From a checkpoint of a small transformer trained on Wikipedia: 8 layers.
Each number is 128 + 32 x the weight over its row's rms, rounded and kept within 0 to 255. Layers, rows and columns count from 0. Numbers have three digits each. The size before them is the row's rms in percent of the matrix's.

# layer 5 MLP up, 320x128, rms 0.123, rows 163-271, columns 0-127
097:120095153134089041145102088214089140098113124050111132156131102188145179096128182157038100142126119110114119158141125138100097151119124149116115140141093132171056118130185174112087120090146096158098114135117094192168101147146117109126102156074078140140146143084128103086134191092085134160102158114143115122076134171128130162148137138119053141123118171172133125107156124159177123151108
094:119106168116113102111115088130173127165116159119167134098113150105152210117142129157175154139175067182129127182113114070095106140124050114120117164101138071111046105145144152135157177102132161142094112127171171106147101142113163088109124100165140134105152125092111206129165122125150112089098082081124052138142179140116133181075148197207120162111162120134126160091112140135144143122118
100:107142123159077165097133091053117151144128075117146169112112123148140123116122155092180133105177213125140106127127164167053137164125131163182084122134132145142091088164144122097057099159131135150089120110125168123126137181096157096138139096202118081163106139118137084034131097089164170106086064162150150153156145126063153127150148144085126113106141088097179085143115105136142093113143
094:150097048121119106079168166179126122176109180108080111166107107162188104113162125136169135161124089172096108172151107079151163163108098208068136140146138064177150138103125171162167171178099104175113145149096183153139181123136121114180138155165172125148140122134113121180130192145141096133123201174147148101147095126139140124104137097135104122125138148116173124087142112149107080184121
096:134108166143172109094105173111136137137160129160158134153172122164114108134118076153145114127108157129168090132146114188095111109133105151105160121137159110122126124153119203098115087159193105109129163143131167175142052092132133119128155065118156162140137114166133173078132151133148138139117173168056085174154061201181144154208136148108154109144181107115182093121089170178193107099137
098:122126119121093125119116180116169134084141129113150120138129106100092176118116133157131158136135105167122214111137126174114117101138128134068202145124124195149105156109205117094150061172128155104151141144064078131112130137103101126118115173166107138128143115152162112150183136141181116179128087208201189129079144082097147128147130166117158108130116162163104157125110138017168142127134
106:041121071096177135091134112115132123141098104091171105180145085138162123159072105147121087118182114095142143147114151138174092168191127086122102089082101110129100153129155117162044136180132125173087118159130101153110170130078114066200135138123156167119111192140124115094094081112172172130138133161160105121131098137088113112117182142159156155097168119155134109196084118152089101132145
095:118126164112136068082104164175104110121106142129054078145152119139121139100140051178123143126167115105206097137162105189108143119103136164177132140152095105095175090157122141116134126144167167184133128134157127207089102104108145133048089089059108115135093124155090101121153202099099088102141137103186077144169135164164125134136155085157118145136078080114117159131124119087168146121120
098:128115123160121167137099100181135099118090079170170140172074141136077171104158140138168135160132167180165041136124083191080140120130141204159126130153105113128092136161072115081097112101098190119166170147155158146064142128130175099165112147099117087126153130141118103160085107133149125105165135085147146142180143132157142088143149077115175145125168119083066162184141159146104108083157
107:156099134117166167165172139126078146127216097120128130149147156092146175160165144153183114088147188102092135059164171115125150143198106106140067137166156158085062162133137116127121053090127068107158150177143116112150156121135155181166131150168109130107091146131102104084086084143088097128144122122120166125119125099116167147121102052124138109092068116142127095153155070125109122101084
099:148116137155158130126134131154102100167183123060079094103144137150116137108137134102144095045157156112151108120140142104148118122154183154081196135144134142142139122100171127104142101133125071231136130082111099184081183097064131062090139068163148107170097117159141093098142097171167115140079088077116111133078123094105116169180123121128142115122143141181159152160158119093103168174146
104:134185086199162175095160090122086090119096143094179163190108205144120158138141133149161147151137090139142099027108167080155150117162144147119121122110083125188149124100138098161127137124136127215152148098117171074100103149117095166153164095110141120069116106110105103110112121112114144100102173174167191155098107149115125091126132055130114107136086133189156121115125108169109110103118
097:089113151119155085153119126142058136113136117145143153179089120130105072133153059173105149134133162113125124172151128152126103141130143185096098052095066068188102156175075107167094122160161142164127112157093144148128112175096146147130136138108111149178142148066118142116172090148138206177169130205147149101088121196125164116124110092129152091077141144112146116126118156098117197114097
091:148117110137109098109105145143176216084034146154156107168181187189202115101176098088104141156201079161123148158091131099136084146142165136093112137130147163121122092165117110155127205110128101117120127142158133130162078111127111115146118102127147100126141145118151149114160114143090108085192196101156109149164107112155108096086065118162172115115105181129101140142146091159083119102104
091:147158113078093097177157132105047077106103168167117109142106133133149153103112135115111153155124153107104071046161166114067154144137135198153130155146123106169123114121129077099121126130089152050100145136126125100089085143072109103111120168148092111160119156124109079157177103116154149096094202179116146133105194059153128111173146157116131130106150098136189174171143131131078142171106
097:098052147110091052124107151100139067114117181100112160078144166063099180137172096189139178096183104090149130092138144143146123126121118155184115126104165136163114079143105112118099134190091143126118156168132174126099154149124135112183142112091136119151116193123187173162121117137091112124102151107155127138132130114211137159153094113066178130133182147095165165104153143077177133125118
102:121171091149134214169050093089133123113077144087111131096125103158115130142139082093057163130114133184129080122153154100130086069124109115063127074129110130159126163119129108150133102087114137165115139099050124103153114106144130162096120042116144103148102151151094064154120139132143110120116133093093153175097083143066184152173175072114091116134144100131163115079107103102170147113133
102:077116091105121182173105103153146145145084135158178074178123147087079144102131099046124125179130098168113127128117119194096112139123113177107097134169089130180089116132139128101170116153145140112117145034166103128163111088077161100194136109132143127145106129130076056136102143161101113134156118145136085154123133124041130156143143105120129110131134153105077108111197159131096128197178
092:087153115103200067116133175123136048164097049158126106157095144111136166144089093089077129073110162125101138126110202116124128168174095091138164074171143068193166154115153125040160152134108141142099148130163131135132128117125128145119100121158168115118167157102123141149140089120182130141115131156088135148187150156147155144087155088146101090119140160100132169155088181132113155152071
098:151142176113172143098150112172146130150118139149140121163133171163080116173128128120176155147130101115109106088111138090109208078118132106050166158107162096147151180070075174129123133191115127147171066092128132075159108092166112178074107165144106097186119130087140107107181161125127124050146112139072160127094124101129134108060084131136141097132093163168074117085152129101128138130162
089:162100128144130209118175073063100113152128183179151104167116081133156099184109134141129122117142100105104149103111181097128076177172088143130107138057103135109093177141119075131135127110110121026146163108139112152123133088086154141132129125125106192103107174086112147045115097145129105135149127156145129124127149092093109134118180166124168118097128133107141161187153029143144141137116
088:177116099170124134128077089192135096060070129124190126157130105047145125118099138114133152123112165171100079165126166129161135099111140186159149119089175148135214098131095119124113128144207158130166129122124095158165171091149130080058144098137101163108104132083135134095154112176085120170100138042147162125134149136166107135167113124185149074119101118128120139106106177146153138150142
096:139129161155088131157078109173120104169162090179129127114075181208105120135101098122088150089175112077114084135148139103118110182139106175103089083176153109120177121111167096080132073145184101121166162083123133098067116075177092086136104151141149159162078103107100132129171112174135181141129180132167164151158114152095134060160104122102134124167179109121120081155153117100146142107141
086:141105112123167091152118111122144078196138126133139168126150046085109166121150130117118141098072171077141157153072156091140115128187144167149137094090117089126130114097141134122138134140178175123099094147153095092072165224124149141067137167125064136125137139109120088188176138135041159160149080162141142150160145098139174150168147103153111100128140119087122056122099152168143099132139
094:055106152079118106108143094125147133136194138109122206130133140086157179166118111176122149092125125148112149125125134113118119175090086132194164131118135134145107168130164144112078144101142167104110150126120119117147104115091087150123149121133165173160110101175082163109114169118150087104145130161170133082147146099112177099103097125194077144091194114186137076187179178213105083146082
103:094138156139111080133060090130179141122128078125059091167138106147106082099096076162079190105137098156158095115190157105112108093145140134164147101080125115155159120108188109131099147205159157129158131103127163151162134148137158116143151119145117037146104123135094152123101104125158152124095174083112090163125105089113108113134135123154119064143151103188119044150136146166154058079145
096:109114153142143110100130086117183176095044119108174102099162152105166116126113114095146170114103154073158173109075129151204096155138126125140084105141129154122128135148132064132160099235160127120157119124148086132144157107091144103128195189129146112174074152170124042120140126129119106104133082177140093137081110105114182124118118078112141197128151095115084129117145153126121131181104
102:160140128142135119105108083214135143123139126143064121185120114067100194156125147149088109149156130088103125085138081129111084145128146176110107134127135168123169143079199062185122083093138122155140157104115123116119100119075126151103113023186117136158148143080099127149157117123168112097174095115166105121148110186120184098106155126185105123173070140119108115116156162071137144095131
103:143143110065126122110099089097067078067203111142196136111167126099123130134092177148137126115097128158200066107141220090146114132136147135115120107124147095134144157161131102097103189107113150118144121100125134129095133139119082095144131076115076151156077138156091115150112110126130181174106120142131183103150118087153148186064095126096150180113090183109087095107131119158088102195146
104:066115139109173136135135143114145082109082155137083110150121131125156121118163127157101146114122115133142170119146164055094079152107105101093133099115119089125145141108090098167151117185151150041118170059101088098115162171093105157150162135212155162070086045135086090150087067176144149102155122081175108130114125079150133158125104101151088141134134149119085071088086152150125121119106
108:099166204122081147082138169164132139124186115115087110138112117175152061129109225105087140129147136129141126096150112073095124078105146075079095182169153131136124131115141112149080123112162100091117097100109142114113079119135116165026123115103100167110133112081089140056137135140113189078137149130096148087097107126150123144125144176202134113149079138070118100120164127123111155118109
093:139105117110115145094148182129104120101139146053093114083141110109165142126085131107101098159108043154077121112143103088090116114067141074114048110105094142159120104149149087170179135155124087117086082124049079160142142122087186118176121153104124128131135080126081144168159106131152136089201055170113103155123153176093107129125120142154131191136140150142112108152124171170143107085122
106:144098106143166089124129120120078138131103089190085123186088104182144179103168156112146171158143126108094150205143142138158110151146096109168096094096146187119138149140124094114142107102005089131173140168157069170141172159170122108068123148159087128086139186137145150191117144111135210143171137112129135138134164124120141175134158108066103124136137152089117118137111114103140107107155
107:101130076092118127100138093154114089157122142133092098170112137103169138150163148119162143122115131110152119105133105156109146105059164112123127185125134158173063100130163114155148106127097170163067184131088139150038159095122044142130120176168106083144125170114117149089137101124110181155200065129164125183140132071153061125119184122137102130088164158178117090135099146150106169140091
102:147122139115123154231087065092070147086142146129110127164130095177154126127105170125141145123119111177141096157127107060102140142130073177122107095068090144075160135141170114121122137158100133157184137133147093131187127195096088159187111083082114144120110125146196113097105088211109107110135123134125108165142128140144165063131088131149084120111119162193096105135119115133137168165164
105:143128084138144157102151059140131124119090154104144170161191097051145189179142163152149146157127163142093092141132159155147128162122048150108093065173154112151148177112137073161083085130140162113113167121167112108098124080130117147225163155143122140085111172094113123121139157102121127077139192165140147114107174135086089151144165096093176133078152135141150118120087117170150136109181
106:160060114104078122177106068142158094160118125151083142203131108084144130144152092135144138156117123115174129133185151126165126106113086112087138115118177099151119165108090094099150172152081128140161171144158071104124140123161141090147106153161066157138117166177146128191096110183110169099159158124145137129148191184130147122191159139064137162137110098101142075106042156144148160165129
095:112194070158106085195127156137105150118127169145139136118074099187152114069166096088145176122169114145094076184127057114117130111103117185095156121181095088091110163159100153077146127151146092072138087108169098153130105140090097098154097123169102133146137093084132138058102048132132080129150105071152160131132137103088149144146145141113134114145127114137113117119099128114125057138197
100:146126079147150153148133137169150115187132126143162130130157130047114155198091133169074155145150134114114129069149199110083157132179131111094160084091124073153150105115106134136111120112154144120105103066134140084165172184119097129086157082070139185134096110083155177178101154166095113112118123088136175150156126117142165126176197095067113136186124140177095139171111141159138144124096
101:129146119126113080117142225119137171096111103176153121147140165136107164155168126150094152136159088147115126189103113171121166155100163126146160130128131119138148073181192157125134150142155109182186124118153088122154112084189172098158131152129162165143109125105083189105195128056153154141169139175139117129106124169171127075080087171122103068087143129080104161147155088162119174126093
097:100095170153131106083094066125176151116160097145153111122146121135145098103139139110165095144109182146132088130102107152138136167139059150153133091117127105131136147190120137078172127045142143173069107134163084087147114116120182208107128130115167121116129092169081144075187105120149144118091129137170129121126146098117115127116097083116092121206112060114208107178159156172096188130113
100:191129117172126159126162110083193067167178155119098174167152066170115134112089157110107124088097078167108118190167154145132081166089171079138125095088125136103104134121067148112110157121131171138122114090152070123129106127144059144138122119142122110167103092094114142082104145129087154130129161137145101092143073088106144120234177148176130134122109095125172104099089133152125082087135
098:122109170155112132124111148068087152085120160081117094093129110084129086129139164079064169148112176140131139169171145109148165129080140102144117112120163117130106124158149138141168087079100143124130132148160164192149178067149114148142085134148149199153143106097104072094146142061076117109119151179098069112043138157117145124106145074102127161108145106141164162178160145067088115140190
096:194118122107069113112109151204074191223085133083080114145147081139123151166160128152071094125135155093137146122137155122067144114099116133120141138094122115168124148103108038110168120162107079170100098107119170133142157105152148160105156113205123111167141098164108044104116142118133150119163123215139138123102160137096111071113141127148107076142161132104142155109140132124093161126116
099:211112102127114138142083171151173153101126088096109146107088097161166130147138117147072139167113118072141072099124096106082089090165112094170162160075155161139140190112139090098141086192147102138116148069168102154087145119174059122095187136179153094137165145151117103131187144175119136116168129137096118174192117152127161095114119141155160158148116112187131118144190139153134115178129
102:149104135150126113121130089135131190160122123130162163154068161127143079128094125113067124157127089129154113142115132175123092180102123145126127089089080096171185161144113063095110135191140111174150056082167146126131109052156146124113097147114135112118157154134213106099094084105094081090131202117093134083205102166125124093141154099144150146175154094171153085112148141134116116073114
099:101097137146145130120176114103106141096121139153145114118122179156165132106141083124185197150098124170095033118132093135187140194067123121124109150139101140098085155156196128085136100136116118106109066165093096112121154131213153088129158117102188103096117106093141112118119136142122145158106084112108125097108147093156172013093171134126123089178134128120081136125154186124146134099141
098:136159128125103193120152141158149164145099135208121128100169139189105108059055127172132169182111145128107135113137107154133081195089151143207034085127115191163141146166133129128116072137118121101089100140161126143154067163084166110122126166147165086115153134082155135143180139167111131143103130149165138171102174124098112156105107129138118095128171113134130154107213120113115148104122
109:100060104132069128205063195151124086129134124160139148123159178154161101068155140081104143126076119167081178129123103167105175134120145115105110151163133160175187129105125117154120126089170153107127192105170094165133097112144122171106133137115123054128123145124118185136205111092104128117092153081137157120118122170157089118167117190178133132145074111147140117074079156120141098118103
106:091158124109094119114113141160211153145132134078183065125127149139090101175104134111114161174091129144143157158111134103123141105106134151102100163142103086085102122083194116134188098167150084097099046114080106085161174101128141135149152118149142154145153140145142167154095162166187149111114098179101146162102141089071156151146060108144193103077150110182120118107143089141127206140114
094:137139114147150119165151067172082149192118156098137132156070156055101112123140129133112164112068102135117158154134099138127122116162135114140177118139136150050095106071107137115153141115128109115157173061172143143112174124177134127101096125161184106103116103070087109091027137103146064156113109116150141178101147131158065096136146118127064133121134094185074108093121133084104134173094
107:074067109118181139120140203116153136111083110133180137126137163125161117103109115140144133108118099146112170109133156200119186136108097145134097114080173156120176106095133100149139176163131108140140141091141088128102159096105153111190104083157105057159137164178141066107124100163071142089111134064161068135099136145108095131186077117151184130128165106182130201134121177148140132083145
109:151145131153142155093143187092140197130091142152194083141154112135119077155081088160126140175151175117134206099094100143115103157132164128108059161185118209144114085115134120132163206117149155152119088114169136135113131160127162121112101175153151127162169121109108139122172142150082095131215169157147144155086129138170093084129087121106137169096090170117104120154185139141079133102117
100:137159161099096138111097151071158178173104197147098141138083125118153113190185102135081104120177131086114121201188124102163170083132113102143157091151122165131133077144065148098114152131123100100172191129147137214150171137097173137095075080120113129160137158125124136141154081082091163122116123097131092115167128082088142125188143150126150127173142137065140171125113133119165098156156
091:137123098128164177114126121138133155152150108155108089105138065164084157150140155167164145121117124085123152132163098167124123110120106098118112141115131119092118135166143128168166094128110124108112131131108108174147102152088097158182133152161174109108087178148125228170122103141194097138124110109213119135145188141192169112096162116114054122202145194120134149100176074135143218154098
102:118149136137113115130138117138129154140124161107187149088065160146121134113170087069165174096134104073090148124091169141142172126126132201137129084103123143073143097124127088107165095164095093164125126120144124098071129120070147148145160136111191157150055153146172045165131147121104155159159144110099128184196165084096121138153143047159098096094130144103157088085132115198141123104126
103:116118098120110145076127090166109137131178137119041115062092114115171205121138123116086154149115145078131150095143123081070080129116109129113140126169121080161153134132118045140094111131152107118129134158127126151129087038065147174045117140160115074107106107128105119142108094182109152131089113139154099142151177084104137073085116094142107114173183143180137127120126167091127122153181
103:123074116131098168164158136165148126135129192069129105082095135123129117085170108154115144128133144116126099140102136178142106130192129143084144113113153128156158109131151150117152055127142089134118150088075118132113138174079136122098142139181198113102140150083106139150062207120145084165188164139090113144132172111085156145112093108093169098132201168162133211113116068181133084133165
099:127100139104133121100091074137130085126165128085169158211118052098105112146125121063118107043088124072160143116130099130100171119101111132111172106151113121097169122143135124119120194124156124113111152149185160169103134152079142154094120153144133185112075052092100155149109087154179130101114129073151136130114091099121074130104153113149134125159103195141124120202076173121085101144092
100:134108116160112120183079179104105111092170129125103162131118106167095151111109180169083132147124148123105132148107137111172168064123105108146161075125173178138124178110128113098116156123149108138171148170087136115101045149118167150176129190088123124078149145096111082151193115104120052218147111149124065100185137096190120106129158167150098121160056127122133116164140146130157111137140
093:131115082101111171113164124161112065113173120046152185155132137106123128122150129166116094117153143141104114081093106132090108188162153056148140134142088167123097177144128105164087120127149090099134174187161149083130113116135121116173097125124127175135123028153112099078131105156106069168109169171162126136189174162158143127128121091094131164173109124058133142118131166101165118075173
099:173127187118078108082162137108086118179122092119097150100102103103125107131160167119146096089168123086152168152142116114166143146141108136131183159130090135112094100145109145134128169104092121120164087125163143128108160139092129108178122166134097070118055148153116064084099180125089078153099138141126142000093129088138104206127158112116160145117139114109149100095094146101065110166079
090:087128123074165110159149109074159128132082135104123093210146118161131123176079142168100123070172103140169121108064170149110144094158166139132139120140184181086090147139089098100146105130127182115123058107132113090129049149121070151109122113146068125161148121096157121167152146054122079095086141078114131202084147142118135137167114116122122107177105124072141125125107079158129105108148
092:127148100146094177135075118100125084122125099130087128080109163124113208087101120113131121136136154141162066048120152131125098195170121104120172121094170059172130124109098119098098114131153162133072154067140108109138120072128129088145138125115096141078100049123112094109112080170111129158168152079112112194171107153092118124054089146129127145133148096101091076175162130131184106118144
102:116163176183088160083168124126091138123128160136124163080160081202101076099141157073145159108132099081125148146071101163146143165081106074125106155146126131131171102104131091133093163098105118155200145137123174131080069063141136170120158096174158170139133106166134087076179128123159145122057133132092070116107118156040159150098154167162155122143094136130125142144119149114141140107114
093:126137184135082144078088097114161115103142142052193162131199175155129118134106128152151145136080193125140119119122101066137103073129145116138124163119099099158129156069084119146196144143100148156131078129099171098099084157143163123146102115124159153124160123120153162102156116108089122125113108180052134161096101150156121088102192113097183173142088108116087130140179090194068118144112
101:107116133139103143175103159092128129103099117130147178112074203124218131118124095137156151149136132103155105164083118164098137072122136123185129144111155151171139144087155171098029094150131116179093151147093125135134178123104119152132154098114088174146086136113109182154149157158119161167132057157105145103110126158158104085159073104093146123072121101166080176108099210093161138127137
104:140115085158189069127102105165161133202137142142142175114068082148148102112133114117106188117100122123171132128132127150125220148138081128099113125075110092165106124157148090113098092132096123187162152111123174106150169134095141148081135120148100083098123138143143123100096155038125143093121182141174169145194124117150112125074085151135119189091191118188114157104171088118141124153095
088:097132097068100153161099094103105164133088097083144086079103172144132167150123115086116147078122133151183200134165050155123163054165147139111095141169179156140128192096145061182123117184160153143104152151145134149069173116094163148143117138128102147191107111180113139139135134184154126116097156098114144169133118153155103145132101123111118124093178068102102186107095111130123153107174
101:169114097125106228121148130087102106186121142111136095182114113135153157101111176111120105147145156159142165115097051095150125173138111101164118070091112090139148145146082162121141188134142110175200117153107109109116168110083202082087121144092102141151116123106131141124127149112033095132072106116171146130184125143182097128140107163093112090126101106065134140131109112161074114131179
101:144078149088182137169161105157086125159105199136122192127108130159047116134106159107154129154091156104161155168166089129142132071092133142109200185148121174137149140078155102105149142135094162152161147139136128119081091124141146128124121092125066163152067106156165168109173160153149086168074123123159110190123181096146116136156138142099155125132144106135117077101164121113136092143227
098:078132104139142132106098103127099098141144122110130113118150137162152094079082129079163102111145110096094167117132125109161089077061105107157103109096151157139106156096093082096132080098125172074154155138107201157171089128131129111098174109116137071160099141134087073096134164204122106119108163080099127129130158165161142080199140143154114142172128110105101020082072145135087089113133
099:108160188159126118131168119160171134116086036098183135194057161147055107035128098135131073132115140138081077092140135176088107128136174134126141151091073092131093172098133074116153135117122141129089125142136172130185127093159114104117091152132083136100100112123064098103105128135077108145153116118196120144101132148174159124111121158109177124152127118151064120116145102143101143085128
095:116165161108189149104196124048089098081113211109125165162131124173143084122103149057081095109103117133109118118121072110156087097135096119135180145153174136169111121168177110107138093178172118144106181124143144092078164139168081131075152109147173160108131190152135123092176107118103120091167181145103128087131095154109150179163121104115125104156173087126134138120115113140077148134163
097:145126155104164089070142215098136149126088129142125162148122105154098170146185124101177069128125123079154087111079101122048154123104154112150152163139084115141099077108153135091120105056157064117109114172092145145090170164089139137159119106105192149111184101109171112125140137085139153075079123154087089155146107160111100128165113163161092104205125147122154131121087126176135107091141
097:088072139122155185166144148111129158065108106178159170172087187179109084080146145143158150076104176102164148131096093116098136135121110150117070137137115136134124156177159137108114148113092108205163084125066095159093073191060132075127141143122089169094123105134136140088083134081146165110132156136176132147142131070117112120141155162126134158138096105127167123131124191171094078157154
102:137179154159090118113124143061122072122111057124137086137080036168098139088112177120136140122041125192128101083145116102130093148151115102097097134109139149095120130205131112166096161160118059093153126132169101132143103143165143064137064117115066094161093132117128133103137079069138161137086146138140108137150142131094091124114095169081153117122078112087157127060135125127109145138135
102:115158119169144153184088139088104141193070161110149113104166167139207137113109142192086132117106103186106139142158147153142089111098076061112106128168142137142130108138080146071115155101112126115149066144126117099156128084091058159189197162148123169132135079144096098103140126092150149034118128101110123130124136115136072155154115144092116169130125113153115103118084181154077091104139
091:119117166197159127192120150108171138112176154120145134192146091152170136104160115116113132119129088161128186072137093096114103159127141113113110124107157210128169105080140134201159134083097113136118155188111146164212142148107112094111134156088149112182129066097122077083183103096120126129142095140160107180158115107128055073118114137136136084087107148155182182134134136152126114152164
102:106178116101214099106135134104136069201113125150170137246153097106062149167106121160131106009184113097125166112149122138113096127097106122130106148121145120111115045136114119132141097089165097142120107115119130100173094119156126154143156168117095131113127146050141129119148180164157074140119152144136129133137187127159131117160140146147105145175082164094163154152123147156138118130121
103:155121140153074161082141110095083101170128137116132151211132128124114145081145164112178164159093083149132178150205084110114061127197120129115104062146113105124133153148179072098154150129106117137134059138200116161154135118108087135120143173120112127109101103138146155128118151151126159138194138171132159129107120134155104127096147085154106137088096096177073114071138102083085111167052
106:080173122137087132118141157088152044086097117070132164078088139161160106113138098111136174141184111176128112136146160094122074141133124169130185116076130125176044136126091083087098109157117120117092134147152156058170141168143116114097140159083142116094083078146159130154176153099114115123146114082143144136128104168157162133145136075088108148127108156134149116166099046143136081066169
093:164146177133145153150135085162102187107118131130112113161105109117136138111135115126095191137164155112128200079109114102162102169071166142115120184151091164089108126091128140132147076166134107143166151055110135100128124061192118164122096143158194148144153142114127094166125127159107116173164131074175125112173168129138104087143062083104115110148201120135091118136115125088171159032104
093:150126109164155169065096143067095135156122149136140151131123208078128081125165101085134113072127112064159143092028142097158150162088165149089127104108100113157120071150160173112090107133123156154122142088107109062129171068106153147105108142101118174151086127126117146147137106161117102171101088065142120166135078182148202158124093144111152150121097156141105141160132118158169150117168
109:138163147161112107102135117121175187168162116127114111128036147092174123127129126081145129100104141138136116141177173136190150110105047055148124138130143124073139166175128109140078158125102162089072115092157132160123128153188109045176087120101111148077130065072093107131102132107139160132082145125124136127099168118161174111105099120121150174084146079131085112136059122089146149121158
113:110090102096147104104147167100124158118153132163126093156178151161133129134170155114056129126209124143099073107087182140114097128092108164074141134097133131078094132113083105136147101096158076037130117131122142059140159133105109106063140150078137129161171145129174116092156125167106108082046118110087172172128122124089122162120068142153147137169103121102139167154104142092141093082187
103:109118047112091118173130164177180142106075119112086123176214108103107133144123108137114155115094131128198129144122156104136146153111168127197176135162186141130149176139134189097148127107112085157152094063094153195140159166130149178120143105103076105086145110119093138137109143141142162085164154110135108105097074149111100157082113145109119139141165100109090129145101181108133087217101
099:140083101119141143111090072146150101112120173158061193124168156141136052113085109150138084161145154160084126145164111123124124112100105083157150099132071089160077080170153113140129162160102120079084142089126170110136133143109187120094098087107126135128101140100143218103111113183154119117093150091096113127083177164173107110081161131066134149101168113087156078164122161144098072117149
101:148124159125133122094122104136147133131194143130146134102144131089156147083100106163101179189074120057104149172149145128203142060133148070147174164106087101155139116076108133110163134069127091094163140073153124148120132126164133131089058113156179160157114130143072097161118125065141125137204180129130135123193155073114080152153168125159142132177160136150117096120115185138080145121137
100:145205134112125145098123112154172124179107138141157119151094155153143132145093112094175090115088104149122148128112133126088149144100109150170084143078142145124150135109109166082146094138147100140118155094170181145099130056136102114194137080126182192144088172143157087094086045173093101108083089084111141155165147132122177080107174133150062159088154173162085082172119095109158138139116
103:085170105090114092143111138105088139091126104151123144127108110136100131131128134126121077094216111171175115154132088077074128152136100191108161107101057112084162115071137129087070116108106111112116118171134120122189082173170146165158155066185172136121120129126098151124126103167138132110103145136138152107072091153175127160112098128169182099054126127097076109182072126140153180106094
096:083105144096131123110159090098179112105186162096122101133114165100158177198090054134093123076131120125139186096177148108121106112105107173140133059164169153126151149121139119154092171122181143179131136143184113140089164079108069164108148164135130158140097167143147190161130124075098078090107081137159085098109125111154111121106218173132123127096125140175141152159110137175100160133147
095:119133137135106095109123131100168138134092136074102106144082108128142162141089085157107132114163098073186100155122127085142119169181121146132170075086124098165157096041158088133115118159101107141136120138072153118136187099140110096123149114166048131136094100077172110151157057123054155215134118147056140074093163131122146169161108203116132135153125120115118127164084137113135121142108
093:173111069139127129098182122126128142123125090110177128154092109170136124192100166147180144077188136140132116109066184120100098121065135175143106166146181147123111119156123115074153149201079151134101115165096105087150096086145108121124128135121150111095124131109089129111122215129146083151128073108090110089054090163170145152120128074167123133072110122121118125161057150140180168158139
085:157151162150123117161201129084098187132163101114126106108127099116148135169098104116182142142161096091196122119133146153148157121176185142113104134135116078144100134126097154056132171115125099043143169131115130144139181140138149135137122106104099125121132163112137133102160116143083149115114176180093114085118098060090172118159079146083196067124123135072061179168124157134198133109177
091:115050084138161124086154109111126084153148130122159108138119165082108105165103118072148137130102108152079159132116119087123156135159144142101151116142159198138084129146170132188178127164153120103168128042145159139139146107123154150148107138177116182138103124088133087149100137162121069195108143186144121157109113108141160047132202068113108129159141097152099101151145129136239130148128
102:127175142108114133116117127144182104111089146161125117188105112097130132071157171160130125138140096177073060189167149107185130156105093156135125184135141114138126083140158218104089141141137143101179101101146161122089104119115110151209116179154083154123107109126118070144149150174138206137149142131153146120131105110185187138175126103179099101143100164127152083118115150143139215104148
108:074170166149103134163097075207142166107162111125115170142127103090131145128088092174132225179138129112126100139131133090107115129161121172121111092138097185186101156087150184150110106071118139097082166145142133096149197090097160155127148143092193156154094145171077127107113170139104152160092106158138147161113113160111150104141174121091126157073117135130080107146181165117128110178090
106:123138156105158136132129078063197119178150150095101131083136139090155154104102065050064140087150096103140147142158056195126138159110196166084173153181070163147153145074129096095145179155148099115104177116152095197122132093150137080077170132161114168147137075111126136127121141147128087170142108099168098153137100134172111122151120156154132146098079133137103146099128128120133154112145
089:173073120148137126129114161151154149123061179169119102138140098130123096156146137080137136122191091173137159101110113145157049153133135126110120123106092167129143101076103124108129101168142123130208131106026153082142155126095156065159184145115127097101086110151152096131147177146071084149144093103090147191145119152160140140159120140137166102142074133113073178084104122054151135087135
098:142151136163176080112108149188128173178122149136090099166086169113086124093098102119091118163149166200146087123139135160100170147081105128124106158145109110119130084097136087125143156125107096091188097133121134119151214154079165209080166078091147153097140107180147086132175162123036163131077095124157114117138119133179137085106073144150141134176082136127128140148139105146108102118115
101:121147203090179117111162129156085159114162112099106128138141068123124142144078161173141137164095121095139134151139123151146122110117095157156187113172137121110054115087073167206130086131156091089113131108133150119139122160186083068113136187174159197125089129080151104143097125093126124056109149165178108110100216153096125116128150179129141140154159136101117080161116153111099111087136
110:136101132082161070127081139078122128119122132205113092153150132141111122173110115155108130116134179148083136110074122132095098124093149191104138151140203129150056120197135131118109138159153107090099155152126124120076160191133134112110097131139219159157164112139102193101127135130098179133194154142138173086070121138137097145111105109105087155179129151104098108090085151202077131120158
105:113120191116113160159144109088079100146117094154163150153169141155126115187160126133111103118116147147108173178118112141138196138130065152100133094137137138208126124112150085107096166116123049125095143110140099148137125140213135140094121104109126157136151136124121158078105110217142175098154218189147110160095099172154104142186127153130133117168103124136193164141193145113109149103174
094:174078115124180107127171098145153103095116132122074178128130118137150150124197205141050083099114161122152090145107121138139088111100125074130134186102135078131162197172085096092166111113185140136081093110139130146126113139134125138119088162126083156115174124142134144167099077122123085170111132088128126155166121178151098128148132139144123140134054151110045160175123134075126079120063
095:152093118114114217102125166120143138141122099105067144135172201160092097154110152187164117067087086073095144149064042108134148122157132122132104123051157156161101137153145136126096142138092136153149143083136162074134106142175118171135117072122110092088134109092147079095118086155117104093140123111111177126156141085053100093100118129131077165142183136125149079098136101132132151126159
102:120080132050124105113118170071168145144113108111102070163135180146123139111096097127129144103076192117156140132165082205185126078137101125105173155203158058174101112092151110138157077094194077141082103134101144160120111089103122102102120104133120129147129100137130118177128137098166086142141119103136137177159145111178157138130154152099125155119125067123108091124077136137098108055180
104:166149126139112052093123127116142142144148138120064124120127132131084078161155086166123139140143089081129103145108165135143145095067093115132180182174105149073175094105125157071155118126129106130105157132096105093088140118138143047094097132108098155118161129081152121103102122180116110111081151096097196149123122126091104101119089209071196091109161191081123151136145102087116153070098
102:163123124129092121138130135134094165173100125074209149115139053112068124156165153165104130062150163174147124149098110137057060112125120117143122162088096171192163133146162129158108137124119164155067116129064153165125128143111128117196167104133099167097134059136119125128127080104130108118162089120106099130131185079066149170131131104164114138128156145133157157133152201198118141151109